{
  "d_mlp": 512,
  "grad_clip": 2.0,
  "schedule": "wsd"
}
Each number is 128 + 32 x the weight over its row's rms, rounded and kept within 0 to 255. Layers, rows and columns count from 0. The size above them is the row's rms in percent of the matrix's.

# layer 6 MLP down (transposed), 512x128, rms 0.067, rows 44-96, columns 0-63
size [ 88 113  94  98  89 101 104  93  96  98 106 101 106  95  98  92  94  96 113  98  88 107  99 106  95  95 112 105 115  94  95  90  96  96  99 105  94 109 110 104  97 100  97 104  96  97  99  97  95  95  98 102  95]
[[115  87 148  96 165 124 121 138 141 142 149  90  61  85 165 130 119 137 154 154 109 136  88  93 206  84 154 111  53 110 139 103 104  81 181 168 134 156 152 154  91 105 120 143 109 147  99 164  91 157 136  96 103 199 125 149  95 139 148 122 140 177 150 142]
 [153 115 164 136  81 118 106 158 146  77 142 123 118 132 118  95 133 150 129 111 126 124  87 197 104 149 166 141 105 129  90 205 138 168 105 100 129 125  95 135 123 135 206 126 139 142 112 137  65 151 160 110 139 137 150 197 130  83 139 163  91 158 119 165]
 [163 130 117  81 140 187  97 152 109 191 156  99 103  53 212 144 172 100 117 167 125 149 180 145 119  92 102 155 134 158 137 109 149 169 128 137 117 102 125 103 107 123 136 100 134 155 105  77 174 119 166 121  61 132  91  98 146 135 177 112  77 114 150 187]
 [110 186 126 135 196 147 133 160 171 139  96  88 155 169 120 118 126  84  84  96 118  98 107  96 159 168 155 107 168 141  96 179 112 165 114 110 124 142 169 101  79  95 122 125 160 132  70 131 134 122 123  98 110  94  75  69 157 111 179 159 121 137 120 137]
 [114  87 128 119 142 143  83 138 139 101 181 165 184 116 150 134 139  89 123 134 182 119 129 153 127 132 107 162  96 134 138 129 100 152 116 129 154 166  82 103 144 108 102 144  93 112 105 119 102 131 141 176 150 160  85 139 149 121 164 232  96 173 195 117]
 [122 152  97 153 155 103 156  54 134 116 149 150 135 144 152 188  77  98  89 109 117 151 154 120 142 169  76 146 149 111  86  90 162 173 143  68 171 126 179 135  80  98 222 161 111 129 127 153 139 169 119 130 119 113 104 121 119 118 177 157 114 116 107 155]
 [121 134 106 114 122 140 120 154 148 108 159 140 125 123 168 160  90 177 118 138 135  64  82 112 169 146 101 145 141 111  85  79  97 149 173 102  91  70 144 148  82 110 119 102  90 135 167 166 103 209  88 130 104 116  81 182 154  60  48 132 130 143 117 114]
 [226 113 148 133  98 143 135  77 140 107 146 143 106 157 158 154 135  78 110 182 154 147 152 144  58 178 153 154  76 136 142 115 142 137  87 131 139 109 197  88 100 127 173 133 139  85  94 177 135 112 125 158 102 120 148 139  78 148  90 143 182 128 150 144]
 [108 132 113 116 141 136  77 144 122 107 108 114 163 128 116 185 127 148 115 136 108 149 148  88 201 112 148 155 205 144 114 113  95 118 119 109  74 145  62 145 117 135 133 143 122 120  88 110 150 131  83  91 111 131 143 100 135 109 164  98 123 117  83  97]
 [124 113 131 139  81 153 111  98 153 167 115  94 100 155  53 165 159 110 139 145 165 160  86 142 118 145 143 144 130 116 140 160 104  82 103 130 114 138 124 111 149 152 108  60 135 106 101 162 153 196  90 159  67 163 147 134 113 177 134 176 117 156 111  86]
 [123  96 146 116 128 129 115 180 149 151  85 151 149 147 164 111 138 128  76 199 143 125  97 127 132 177 107 104 152 130 132 127 112 161  92 118 129 117 106 128 174 179 107  98 156  98 104 136 155  85 143 120 155 110 172  86 108 112 160 158 128 128  78 159]
 [171 109 125 104 107 137  65  78 136 209 115 130 133  93 116 162 159  76 165 166 134 187 135  75 145  89 135 132 156 121 111 116 146 179 215 146 173 173 159  95 141 160 140 176 124 113 107 131 110  81 126 121 144  96 105 156 115 118 106 116 204 104 148 167]
 [167 103 158 118 148 164 159 136 144 147  84 170 145 104 121 155  91 107  74 163 162 117 155 144  90 110 140 163 123 129 135 141 140 125 147 107 159 160 141  86 111  46  62 113 154 183 102  70 165 127  82  98 126 119  93 136 168 117  96 150  78 150 107  63]
 [115 108  78 192 108 141 108 143  90 144  99 136 110 134  90 137 109 139  67 111 145 130 145 125 155 127 111 146 112 171  67 134 149 136 139 134 115 109 141 107 147  92 115 132  91 115 184 176  77 151 116 132 185 180 136 161  95  74 105 157  76  87 116 111]
 [ 88  87 154 163 111  69 107 140  75  97 159  87 168 168 112 139 114 120 154 163 161  71 173 132 144 100  62 168 125 156 101 112 123 119  86 149 111 156 116 150 167 147  97 117 184 163 134  67 115  98  95 158 143 164 168 156 157 127 142 179 142 136  81  90]
 [174 107  84  94  94 200 103 124 134 148 152  73 135 139 154 153 122  95 159 123 127 114 128 103 119 159  86 112 173 109  81 135 140 142 159 142 129 162 125 106 111 139 124 141  99 144  66 112 153 145 146  47  73 130  50 111 125 121 113 109 122 114 120  72]
 [142 199 144 180 121 129 127 130 175 147 105  74 109 155 121 124 100 136 107 166 134 147 122 132 139 155 159 197  99 157 181 176 112 118 204 127  95  74 105 159 108 108 122 117 166  75 171 133 101 150 127 109 146 118 147 171 112 116  99 161 120 124 112 126]
 [ 78 146 122 121 182 161 134 145  83 122 114 181  79 123 144  95  71 132  97 137 132 133  96 136 193 122 129 139 125 149 125 160 154 126  96 102 100 105  74 111 128 105 118 137 108 145 128 123  98 105 181 145 166 143 102 133 104 101  88  97  94 141 107  83]
 [ 81 132 181  81 148 135 104  93 134  84 123 111 127 125 142 173 187 106 160  91  57  54 180 173 147 127  89 176 180 175 150 202  82 165 161 110 154 153 108 152 149 173 157 168 131 128  86  97 121 153 113 110 107 133 121 127 105 135 208  75 114 146 168 142]
 [105 174 152 141  81  86 190 160 117  87 209 151  84 132 170 161 139  92 120 118 132 135 107 215 103  75 133  93  95 163 138 157  98 198 119  91  85 125 149 136 125 113 136 166 118 107 110  90 121 178 146 138 147 148 111 175 150  70 102  68  96 140 179 126]
 [ 64  66 117 122 107 114 100 130 111 143 110 231  92 176 146 114  90 113 111 194  83  99 173 161 139  93 175 149 121  63 119 117 121 120 108 131 122 114 111  96 195  83 102 167 124 128 164 142 101 108 152 121 138 160 112 140 172 134 106 113  89 116 145 184]
 [125 117 171 153 148 111  73 107 126 121  84 166 148 130  56  77 118 126 120 100 124  89 145 123 145 197 130 149 116 119 143  87 139 108 116 135 125 193 179 160 130 139 118  95 145 150 123 121 144 198  97 111 105 155 121 145 174 116 154  93 144 137  68 114]
 [ 70 124 101 202 172 153  90 124  98 142 107 154 141 143 102 157 136 139  75 207 175  93 115 112 172 109 195 204  76 100 175  96 166 114 140 116 107 117 174 140 109 119 133 107 139 110 140 105 117 110 142  73  99  80 140 165  92  84 131 101 174 149 138 147]
 [163 148  97 141 162 179 141  95 103  90 137 130 145 127 128 134  73  99 106 147 103 172 140  93 135  70 135 171 151  90  94 150 125 155 140 120 153 187 121 107 176  88 109 142 154 123 104 100 159 147 106 102 117 114 116 158 145 116 185 142 146  68 150 170]
 [126 133 155 128 169 110 141  75  99 118 151 136 205 123 191 135 109  87 143 117 119 182  93 131 121  74 152 103 119 163 159  79  65  90 153 183 130  93 103 165 158 132 119  91 122 152 140 139  95 109 102 174 138  90 177 151 177 133 108 115 115 116 129 128]
 [142 119 125  99 106  89 141  98 130 209 111 154 193 129 122 153 118 113 113 174  94 150  95 124 112  85 161 117 158 150 146 130 117  82 128  78 192  99 110 103 147  65  67 132 127 164 152 198 128 162 136  81 153 101  81  98 174 155  81 170  92 137 108 119]
 [183 153  76 143 111 133 176 113  72 110 127  91 187  77 101 153 115 188 117 147 131 136 110  85 106 205 145 103 119 123  97  86 154  83  67 187 172  77 190 132  60  93 189 134 121 136  89 140 145 150 135 151 127 169 103  54 124 101 120  66 168 100 158 126]
 [136 148 131 114 163 144 117  83 109 144 131 156 118 139 143  83 158 118  61 169 155 142 159 154 117 102 121 205 145 148 124 134  81 142 175 111 134 120 144 156 122 106 136 180 172 132 103  99 109 112  85 136  87 116 110 190 138 125 164 102 169 147  97 115]
 [129 126  75 148 155  83 179 150 145 152 135 112  49 132 115 154  96 132 126 147 172  42 149 131 113 118 153 118 148 143 196 151 157 115 128 160 121 129 159 145 187 161  69  75 134 139 154 154  82 137 113 112 143 106 124 164 100 179 151 122 134 144 126  73]
 [107 108 108 164  71  89 120  57 130 113 128 128 134 149 154  78 120 112  97 153 114 213 125  67 165 134 134  97  58 179 171 114 132  83 144  99 125 101 123  92 144 155 135 166 114 104 167  73  57 177 128 172  83  61 174 121 149  52  87 160 145  89 135 132]
 [143 157 134 124 119 167 106 104 150 133 106  73 138 147 151 132 103 187 145  72 126 144 105  61 101 127 134  42 122  91 121 138 134 133 160  97  96 109 106 131 194 103  20  84 140 174 152 132 181  98 134  99 113 119 147 134  88 167 120  97  77  90 187 148]
 [ 56 113 101 132  86 148 155 151 191 143  67 152  84 158  94 125 161 107 208 114  91 112 139 107 132  84  99 142 112  90 160 163 166 103 113 147 130 114 184  90 125  57 167 147 103  97 134  69 137 146 126 124 103 130 154 156 115  57 149 173 151 171 150 109]
 [114 112 113 107 153 125 134 145 107 132 139  91  77 122 126 182  60 155 130 182 118 168 134 114  96 125 109 125 123 108  77 106 136  96 151 120 158  70  92 173 123 135 100 193 122 131 157 114 114 142 115  77 134 122 140 188  68  69  49 175 162  91 157 143]
 [121 165 106  96 156 125 130 138 176 145  71 160 124 119 169 114 163 145 107 121  90 114 163 162 133 153 195 106 128 130 113  84  82 145  61 131  97 116 110 154 139 169 121 122 130 158 100 136  49 112 128 115 147 111 142 151 101 101 194 113 109 101  53 169]
 [171 173 130  96 157 114 127 101 180 157  43 128 114 130 115 156 159  94 182 121 123  78 162  78 139 113 116 145 149 199 146 100 124 145 137 136 140 197 132 166 127  58 118 161  72 159 180 190 115 136 133 102 125 132 144 129 148 152  72 116 101 133 154 165]
 [100 123 112 103 111 198 136 147 127  84 112 100 160 175 116 124 164 138 143 111 213 133 129 173 133 173 145  96 133 105 154 148 114 132 138  82 132 139  67 126 161 162  89  73  93 107 129  94 107 171 194 141 116 159 157 128 131 161 130 160  81 177  94 172]
 [120 104 144 157 146 111 179  90 181 137 177 107  94 105 150 122 147  99  96 162 148 105 107 174 139 135 113 123  65 138 147 145 145 142  92 131 135 134 151 123 175 105 110 101  66 197 159  92 133 152 123  66 135 101 104 142 160 128 101  72  69  74 102 129]
 [185 121 103 168 113 106 150 203 134  80 113 120 165 111 157 151  77 109 115 135 157 124 192 136 127 154 146 118  52 194 140  98 163 155 157 152 141 137 164  57 122 143  88 176 153 138 118  99 138 164 117 149 117 169 120 131 150 100 119 134 115 107 107 149]
 [135 138 108 142 132 143 129 207 125 144  99 135  67 171  87 146 156 141  94 127 128 102  62 143  85 108  85 154 202 145 104 165 155 142 154 128 126 151 119 113 125 165 183 107 116 155  91 115  91 160 116 166 112 132 132  95  89 108 132  93 112 154 111  95]
 [143 173 103  91 177 111 120 134 203 126  83 211  89  78 116 109  97 146 163 127 124 153 150 158 146 143 142 184 137 135 132 174 123  96 102 132  99 120 134 115 177 191 120  64 108 169 120 109 149 134 119 101 145 161 115 131  87 118 155 151 118  75 199 167]
 [133 147 108 121 133 155 150  96  75  86 125 189 123  84 150 184 134 175  70  97 124 181 187  94 192  95  90 135 137 122 163 146 124 131 163  73 111  89  92 115  97 138 157 158 116 126 174 199 148 166 149 115 138 114 117 119 199 107  54  68 130 125 133 102]
 [114 131 141  77 161 180 189 149 131 166 122 195 147 157 135  88 114  84 111 104 112 154 113 173 136 184 156 107 148 141 134 116 183 132 125  93 153  87 106  97 136 123 116  89  99 144 121 128 157 107 195 119 107 105 142  69 179 135 115 106  96 137 129 100]
 [155 135 100  94 171  97 146 126 187 108 122 165  85 155 112 138 165 114 167 156 136  95 144 126  97 130 134 168  90 103 133  78  76 131 174 201 133 116 139 114 134 158 108 147 198 140 175 156 137 133 136 119 175 108 116 151 140 146 158 128 127 136 100  83]
 [152 138 119 140 168 192 120 154  82 131 120 100 123  72 123 224 129 189 129 186 194 133 114 136 145 114  90 143  96  55 122 130  93 113 147 127 168 126 126  94 153 158 104  98  89 137 150  76  99 192 128 123 131 123 138 153  98 138 173  95 140 130  87 109]
 [172 107 108 106 200 125 145 133  66 146 165 175 106 134 135 100 123 100 138 110 140 130  88 153  89  68 166 120 171 112 102  82 144 112 103 136 120 167 150 125 132 183 135 138 150  67 116 129 142 165 151 170  94  98 162 113 137 135 124  94 134 140 122 188]
 [101 113 150 149 149 138  78 166 117 162  81 124 139 160 118 104 150 147 108 165 174 147 159  77 142 136 161  76 144 115 126 138  64 151  82 111 119 185 100 107 171 142 138 132 114  49 154 139  85 155 109 101 130 169  96 149 138 128 133 123 159 173 146 193]
 [103  59 110 143 131 165 126 134 157 147 160 142 107 121 103 101 155 156 151 122 174 136 133  89 109 103 113 155 121 170 186 163 164 167 106 145 148 146 188 138 159 131 205 140 193  54 149 198 117  40 121 116 182 127 153 138 176 145 139  75 112 183  51 103]
 [108 122 195 111  91 120 121 150  79  96 111 138 104 149 157  70 119 122 106 116 130 128 103  55  98  99 170 104  20 145 132 131 110 111 160 115 111 120  93 156 159  85 123  92  93 137 163 138 110 135 136 189 137 167 185  86 120 174  82 127 165 161 143 102]
 [149  73 104  57 113 138  95 141  86 137  95 192 115 152 105  94 158 136 139  89 119  70  93 132 148 113 132 109 125 133 142 154 105 143 156 143 120  92 199 120  49  54 145 129 191 117 123 155 148 172 154 134 127 141 162 154 141 129 158 114 152 116 124 105]
 [129 185 182 139 124 116 127 105 134  93 143 150 214 172 147  91  97 164  96 125  67 126 142 134 145 110 168 143 122  88 164 114 165 100 148  94 157 137 155  85 179 141 108  95 110 111  68 161 115 103 155 179  89  64 140 100 224 175 110 117 133 100 153 174]
 [ 92 125 152 133 161 128 103 113 145 122 175 120 133 136 140  86 183 170 147 107 141  79 133 160  63  93 111 103 197  96 169 104 120 133 121 160 171 129 149  88  71 154 103 160 142  88 160 134 113  46 207 158 139  37  84 152 129 112 154 110 127 115 161  81]
 [115 170 139 114 104 163 110 187 176  88 108 130 110 128 128 157 158 168 115 108 119 130 113 100 170 105 143 114 150 109 146 102 156 124 177 163 136 136 121 149 146 103 127 134 157 103 136  92 160 154 160 119 106 143 158 138  90 178 128 112 104 127 161 148]
 [118 169 141 166 100  92 103 167 130  60 154  98  46 106 148 108  52 143 103 170  77 123  86 174 155 144 159 133 129 135 125  97 134 122  71 168 162  69 116 134 136  81 131 148 111 169 110  80  97 176 112 150 119 133 125 126 119 104  81 174 168 104  72 113]]
# layer 6 MLP up, 512x128, rms 0.0669, rows 45-96, columns 0-63
size [107  94 104  86  97 103  94 100 103 102  99 108  90 100 110  92  88 121 112  90  94 101 109  98  90 110 106 115  97  89  93  92  94  98 102  99 107 106 108  97 102 101 104  91  99 104  94  97  94 100 107  99]
[[151  81  97 176 153 133 101 175 132  69 130 122 127 146 145 102 156 115 158 133  64  69  75 222 148  97 135 115 151 141  80 138 174 149 136 125  90 131 117  85 109 146 213 167 144 112 124 154  98 146  78 104 133 152 161 165 121  70 100 161 144 100 138 191]
 [ 92 183 105 113 144  63 189 125 155 103 107 116 166 128 160  94 131  57 175 107 147 182 150 102 131 166 140 124 157  74 129 131 217 126 123 123 129 125 161 139 113  97 158 102 114  99 109 186 110 130 121 112 114  89 101 150 106 125  73 119 144 200  62  82]
 [114  85 105 118 144 180  99  32 102 134 127 170 165 105  79  91 151 132 113  93 124 105 139 113 106 131  84 112 102 143 180 104 138 113 143 124 135 110 190 124 150 162 139 128 146 122 151 100 136 219 147 133 101 105  86 139 118 186 156  78 130 137 137 126]
 [179 165 156 139  96 110 140 154 119 130 122  57 110 122 116 165 113 159 135  79 139 154 135 101  90  71 149 132 129 156 136  67 124 165  88 136 102 115 121 105 169 124 161  85 135 184 133 123 179 157  91 146 113  87 111 118  87 121 127 107 139  95 103 100]
 [159 159 173 163 127 126 133 143 164 143 101 119 168 141 150 113 142  80 128 190 101 120 129 134 109  70 142 141 123 158 170  59 128  83  92 112 145  87 155 134 140 125 118  31 153 220 128 107 102 200  81 125 127 107 121 147 113 145 133 122 143 102  83  86]
 [110 190 122 174  99 133 156  85 100 105 159 169 116 153 117  90 138 110 136 110 146  78 140 104 113 116 121 154 119 125  97  91 143 102 104 171 139 100 117 113 185  82 142 106 123 138  69  71 213 127 136 157 133 129 109  92 182 117 164 184 148 151 181  72]
 [ 97 155 161 176 156 100 110 163 162 144 147 136 183  64 123  67 150 109 130  38 114 102 105 126 202  89 105 123 104 101 134 150 103 149 113 108 106 117  60 145 106 118  94  89 155 135 145 118  98 182 122 143 124 121 127 112 139 164 138  87 133 140 119  85]
 [135 109  69 172 118 138 156 141 180 122 141  94 147 139 147  95 116 178 139 100  61 131 101 142 110 122  95  86  87  99 132 119 160 206 172 153 166 140 149 180 127 137 139 125 122 176 160 111 151 112  73 116 116 104 107 133 185 174 114 170 119 186 108 135]
 [101 146 118 192 162 170  88 125 114 146 137 109 120 146 112  91 109  96 109 136 166 119 197  52  89 124 131 144  66  63 124 117 114 123 130 161 127 160 141 166 136 110 129 131  67 131  78  74 142 147 112 173 151 109 139 122  66 122 144 155 135 122 182  85]
 [123 121  67  97 102 108 114  89 192 121  80  83  71  63 102 148 160 181 162 106  92 134 164 127 136 161 114 162  97 112 117  97 136 165  62 176 108 103 153 177 168 110 137 150  90 117  97 184 126 140 145 142 133  67  77 141  92 111 121 143 124 134 100 117]
 [182 129  85 197 159 127 198 131  82  86 109  78  71 154 170 120 100  91 160 105 134  93  98 121 127 161 104 137 159 155 144 118  64 151 108  92 106  95 112 179 153  89 100 141 107 141 106 138 135 129 130 140  89  84 134  95 173 147 125 109 181 158 145 114]
 [101 124  69 122 105 141 128 122 126  79 144 174 114 104 118 130  95 156 152  85 124  75 113  95  97 111 123  67 148 134  97  50 152 129 163  86 122 116 134 150  89 155 177 123  72  80 107 173 118 127 135 145 163  95 165 115  99 117 161 154 148 132 157 111]
 [129 124 194 150 127 109 165 139 186 130  91  52 195 137 138 133  71 114 118 119 165 107 133 150 176 107 127 152 131 136 150  63 103  87 204 114 122 110 195 143 152 134 139 158 167 114 138  86 106 114 120 140 113 165  61  74 111 132 140 141 218 193  82 125]
 [104 119 130 183 128  82  92 152 186  96  96 152 223 122 117 108  67 119 128 114 164 110 139 145  73 129 137 150  74 139 110 122 150 152  75 149  81  46 147 175 120 117 108 101 145 100  93 167 133 160 136  64 164 154 160 132 131 119 163 173  55 103 129 122]
 [163 184  70  99 132 105 145  98 152  49 105  75  90 166 167 145 141 107 148  88 120 104 142 147 116 108 120 108 123  82 135 114 141 142 169 145 150 111 206  97 129 150 176 166 150  65 104 137 220 117 115 123 118 132 147  85 102 123 203  75 138  77 105 165]
 [163 144 143 112 105 142  82 102  73 126 111 115 111 139 173 101 166 153 124 105 161  88 203 111  94 111  81 111 136 136 117  82  93 144 162 125 168 115 180 129 135 113 250 117 143 152  96 177 162 142 111 171 121 149 107  69 115 108 137 154 163 175  90 134]
 [137 158 132 117  89 103 135 132 175 108 148  85 113  63 129 147 136 105  84 170 128 146 115 160 125 139 178 147  83 121 123 157 131 115 112 135 126  85 105 107  89 119 204 159  72 103 193 132  75 144 108 179 112  99 135 130  92  73 114  85 164 135 193 167]
 [151 134  68 124 116 179 155 112 145 160 134 127 132 165 130  99 153  93  93 131 195 115 114 104  75 173 159  63  87 128 129  98 148 147  98 133 123 104 175 130 152 102 115  72 135 192 116 106 139 103  38  74  63 124  89 121 111 102 153 173 112 134 156  96]
 [162 166 141 145  30 123 120 127 138 184 120 117 152 155 116 218 123 172  82 143 141  95 181 139 121 130 169 122 152 177 147 156 144 144 139  90 106 114 141  83 121 146 148 112 121 145  79  75 141 131 114 175  82 150 118 155 105 105 127  78 141 120  77 110]
 [157 145  84 129 104  96 168  54 130  96  88 100 118 107 193 116  92 102 134 134 151 118 142  97 185 102 177  93 130 123 157  86 109 178 121 151 134 152 107  68  57 129 125  74 121  94  97 128 154 153  94 146  93  76  81  92  79 115 178 131 129  93 122  97]
 [132 161 114 130 140 125 135 133 145 140 158  91 120 109  56 141  94 112 157  94 126 136 139 136  89 103  86 136 144 103 126 116 189 157  90 162  98 120 145 158 192  95 149 103 137 143 197 108 116 109 193 161  87 143 102  98 173 157  62 206 173 155 104 155]
 [190  64 145 152 104 101 130  89 163  92  84 141 177 148 107 123 133 120 138 135 146 146 111 165 100 138 116  78  77 105 127 132  85 132 152 109 135  93 128 139  86 111 172 129 187  72 128 147 110  98 116 180 125 113  79 151 137 117 176 151 108  90 160 114]
 [140 110 122  96 105 102  49 137 150 150 183 119 114 125 127 141 100 141 169 131 137 109 151 114 128 145 146 195 119  95 163  69 147  92 138  92  90  89  88 166 112  95 204 128  96 182  84 108 159  92 124 132 140 211 128 144 132 124 187 138 131 190 182 122]
 [ 95 168  79  86  65  99  94 194 103 125 115 153 123  94  92  74  81 109  74 115 157 115 118 154  97 174 104 178  81 156  70 182 147 136 152 112  86 117 179 122 124 107 126 157 166 153 107 114 138 166 147 134 140 125  82  96 120 161 112 147 130 168 152 125]
 [ 96 180 145 190 137 133 113 108 131  98 174 139 158  59 170 101  98  82 146  94 106 128 142 143  56 165 137  88  93 175 102 120  79 177 119 158  92 111 139 154  82 150 108  95  91 129 144 107 143 137 141 171 138 169 115 132 108 168 163  83 165 140 137 110]
 [123  96 134 137 160  54 103 104 137 139 120  62 152 165 108 133  54  86 114  94 144 157 150 152  99 155  58 200 171 127  89 127 113  89 120 117 106 117 110 146 125 148 153 109 133 136  97 141 197 120 115 143 168 102 142 148  93 184 170 110  94 156 158  98]
 [108  82  98 146 108 163  43 151 126 148  94 111 190 132 144 130  66 115 174  86 128 129 149 157 131 114  99 120 137 116 163  77 132 140  79 125 157 119 153 109 155 173 148 206 135 174 125 137  80 142  73 137 105 129  86 108 101 197 110  58 169 115 149 113]
 [152 106 148 187 132 132 154 124 149  83 122 110 137 118 163 105 181  82 169 156 186 118 139 156 148 132  74 151 133 187  91 124 115 101 198 106 148 102 130 155 102  75 132 130 122 167 123 129 106 175 147  90 128 110  87 125  95 132 138  91 118 101 153 116]
 [149 148 102 153 184 161 113 166 170 111 125  83 142 100  78 109 137 138 150 134 124 100 121 130 113 176 138 122 133 125  94  85 172 139 139 119 153 100 154 152 147 161 161 118 171 174  89 171 174 126 129 143 133 142  69 111  58 147 107  78 100 204  72  90]
 [160  86  73 173  85 143 111  89  95 114 130 149  86 114 142  50 146 122 137 111 167  61 178 129 144 142 150 154 107 186 130 123 131 119 167 105 174 161 121 103  79 138 175 101 146 131 100 113 143  88 142 178 166 136  80 139 117 161 176 190  63 163 131  79]
 [101 161 113 145 111 143 138 154 131 102 127 132 118 135 107 117 113  72 126  93 124 161 124 156 115 142 129  67  95 110 126 175  99 214  55 212 110 136 124 179 137 137 164  95 122  78  70 175 106 139 147  99 151 111 140 117 184  77  88 156 146 140 129 108]
 [119 149 133 130  70 137 117 177 164 147 148 187  97 132 141 123  93  88 185 126 103 155  67 172  67 114 142  75 125 139 118 158 172 151 113  51 122 112 107 137 127 133  92 111  97  71 124 150 113  77 149 126  95  94 178 158 167 181 115 160 139 144 139 132]
 [167 100 113 124 156 120  95 117 119 104 146  99 122  86 106 152 123 118 100 127 144 178  67 130 128 149  58 134 201 101 101 101 110  89 163 166 151 110 156 141 146  97 120 122 168 161  90 191 179 135 150 183 139 130 134 107 150 183 155 132 159 156 130  71]
 [111  63 119 131 105  67 134 181 118  95 131 128 108 153 108 137  69 166 134 118  95 179 112 152 125 147 113  89 136 106  93 111 126 162  94  98 143 116 126 139 126 179 154 110 134 121  94 154 123  76 113 158 111  99 138 145  75 105 163 132 152 139  97 133]
 [161  98  54 121 112 121 127 132  95 157 126 147 148 190 112  75 140 127 103 137 138 106 174 130 150 100 147 156 116 103 171 132 119 172 104 138  84 135 154 143 215 168 163 130 124  93  74  92 180 146  77 123 104 122  69  50  79 145 125 133  70 143  88  79]
 [187 120  70 197  91 107 126 100 150 188 125 119 191 107  98 105  93 110 137 137 124 117 145  90 116 135  71 139 156 119 108 169 134 128 142 136 126 138 143 186  93 119 160 164 185 134  86 138 134 105 107 119   9 149  84 144 112 194 181 146 116 147  93 106]
 [131 107  92  98 136 103 174  97 118 135 118 164 110  70 139 171 105 125 148 158 138  96 105  99 111  90  58 133  95 152 122 185 146  98 146 190 102  88 141 114 130 162 119 138 123 106  85  58 206 104  56 125  82 140 137 106 140 156 194 153 164 106 122  78]
 [161 105  68 152  78 107 104  99 112  78  70 123 145 128 131 154 144 171 127 145  35  79 142  73  99 139 103 141 210 160 136 112 109 126 166 148  74 131 167 182 155 130 141 150  81 123 119  56 127 156 159  90  67 118 126 124 159 141 147 149 123 153 144 139]
 [156 113  74  90 125 139 120  74 110 149 132 109 135  92 111 144 105  75 146 107 150 116 172 131  97  77 152 104 135  94 120 124 124 109 134 103 147  99  79  95 145 152 110 144 161 153 117 136  80 102 124 154 104 122 145 179  92 110 187 154 104  79 164  93]
 [100 166 116 125 145 102 119  91 127 120 131  87 152 127 110  71 147 154 111 149  89 125 115 139 121 131  99  70 119 115 157 211 118 167  94 141 134 109 108 123 163 111 193  95 142 148  58 135 131 191 130 190 120 117 110 155 116 109 138 149 109  79 153  97]
 [124 188  81 168 110 126 127 125  90  97 101 101  94 111  68 133 143 166 196 183  64  88 150 137  87 164 170 140  92  98  99 116 161 111 161 108  75 118 132 175  98 123 152 130 158 166  97 150 167 172 134 113 126 135  60 163 131 193 110 148 133 123 106  82]
 [141  10 106 145 147 179 156 175 119 137  99 122 129 125 138  96 118  82 143 152 139 169 112 106 187  54 119 157 108 145  99  88 164 147  96  83 116 118 147  78 128 102 208 158 113 133  97 145 147 180  99  90  84 153 133  69 157  79 182  81 141 131 179 148]
 [170 117  93 109  90  88  98 101  94  71 105 117 124 160 140 148 135 176 138  83  97 145 107 126 155 123 117 130 114 130 114 128 111 109 179 177 122 209 150 109 161 143 111 164 102 148 114 136 159  82 116 101 146 171  97  79 124 104 160 144 129 156 152 117]
 [100 184 149 120  71 106  60 113 167 128  86  93 141  85 129  68 142 149 142  67 177 122 106 137 190 164  48 127  43 147  83 150 144 165 132 130  94 124 119 168 160 126 111 119  82 167 144 156 114 144 115 112 145 133  73 108  84 116 134 132 152 139 125 161]
 [105 139 141 126 145  96 144  42 168 118 101  80 106 178 120  91 153 128 124 105 103 113 117 111 155 110 105 168 124 127  96  93 144 156 117 196 103 148 195  79  87 169  70 188 111 140 108 127 126 141 121 184 147 123 116  91 155 136 174 159  56 141 109 103]
 [167 177  97 139 161 135 118 106 148 166 110 140 166 188 170 160  80 180 115 122 101 140 137 152 104 146 109  79 171 107 162 170 127 108 110 113  99 148  96  81 125 153  87 104 176 151 118 170 144 214 118 158  55 144 167  89  91 126 134 153 137 115 103  97]
 [ 96 105 131 117 158 140  68 118 164 111 131 123 100  83 136 143 102 130 185 214 163 118 185 155 140 219  80  53 144 181 145 102 105 136 153 111  94 102 180 111 114 201 159 118 103  98  95  83 120 125 140  89  86 114  91 115 181  95 210 125 166 122 156 107]
 [147 118 158 114 124  83 136  58 144 104 140 159  71  73 190 150 116 166 125 111  84 112 135 112 128 128 110 158 141 136 118 136 100  67  85 153 155 120 110 166 168 178 137 152 187 128 114 176 134  55 110 105 149 102 176 169  96 159 151 164 146 113  99 105]
 [154  93  90 139 115  96 171  84 126 118  89 118 157 166 208 180 143  91  95 155 130 128 129 119 122 119 133 104  86 129 115 117  93 211 195 148 114  98 174 119 181 166 145  94 122 171  44 123 146 102 116 167 132 152 154 170  94  96 133  63 110 218 145  66]
 [141  93  91 146 103  90  55 130  85 153 181 130 130  76 102  75 119 177 136 161  77 121 148 110 103 159 160 166 130 161 107 131  54 160 137  94 119 101 134 134 178 123 129  58 124 156 109  89 177 158 129 146 151 103 144  54 139 110 115 196 129 114 102 137]
 [141 130 162 121 131 126 147 123 126 130  87  78 111 148  59 105 104 153 108 104 144  71 157 116 155  59 131 147 155 183  54  96 157 124 101 122  87 141 181  94  96 150 172 162 167 108 136 159 109 130 152  68 136 141 133 118 136 143 127 134 121 135  45 111]
 [130 140 130  80 113  62 170 168 145 127 149 139 131  95 137  83 170  86 186 141 207 115 131  81 166  77  83  79 102  99 130  99 172 154 159  80 134 105 117 120 160 163 119 104 127 140 112 162 168  77  99 148 130 125 106 143 172 154 139  81 124 115 176 151]]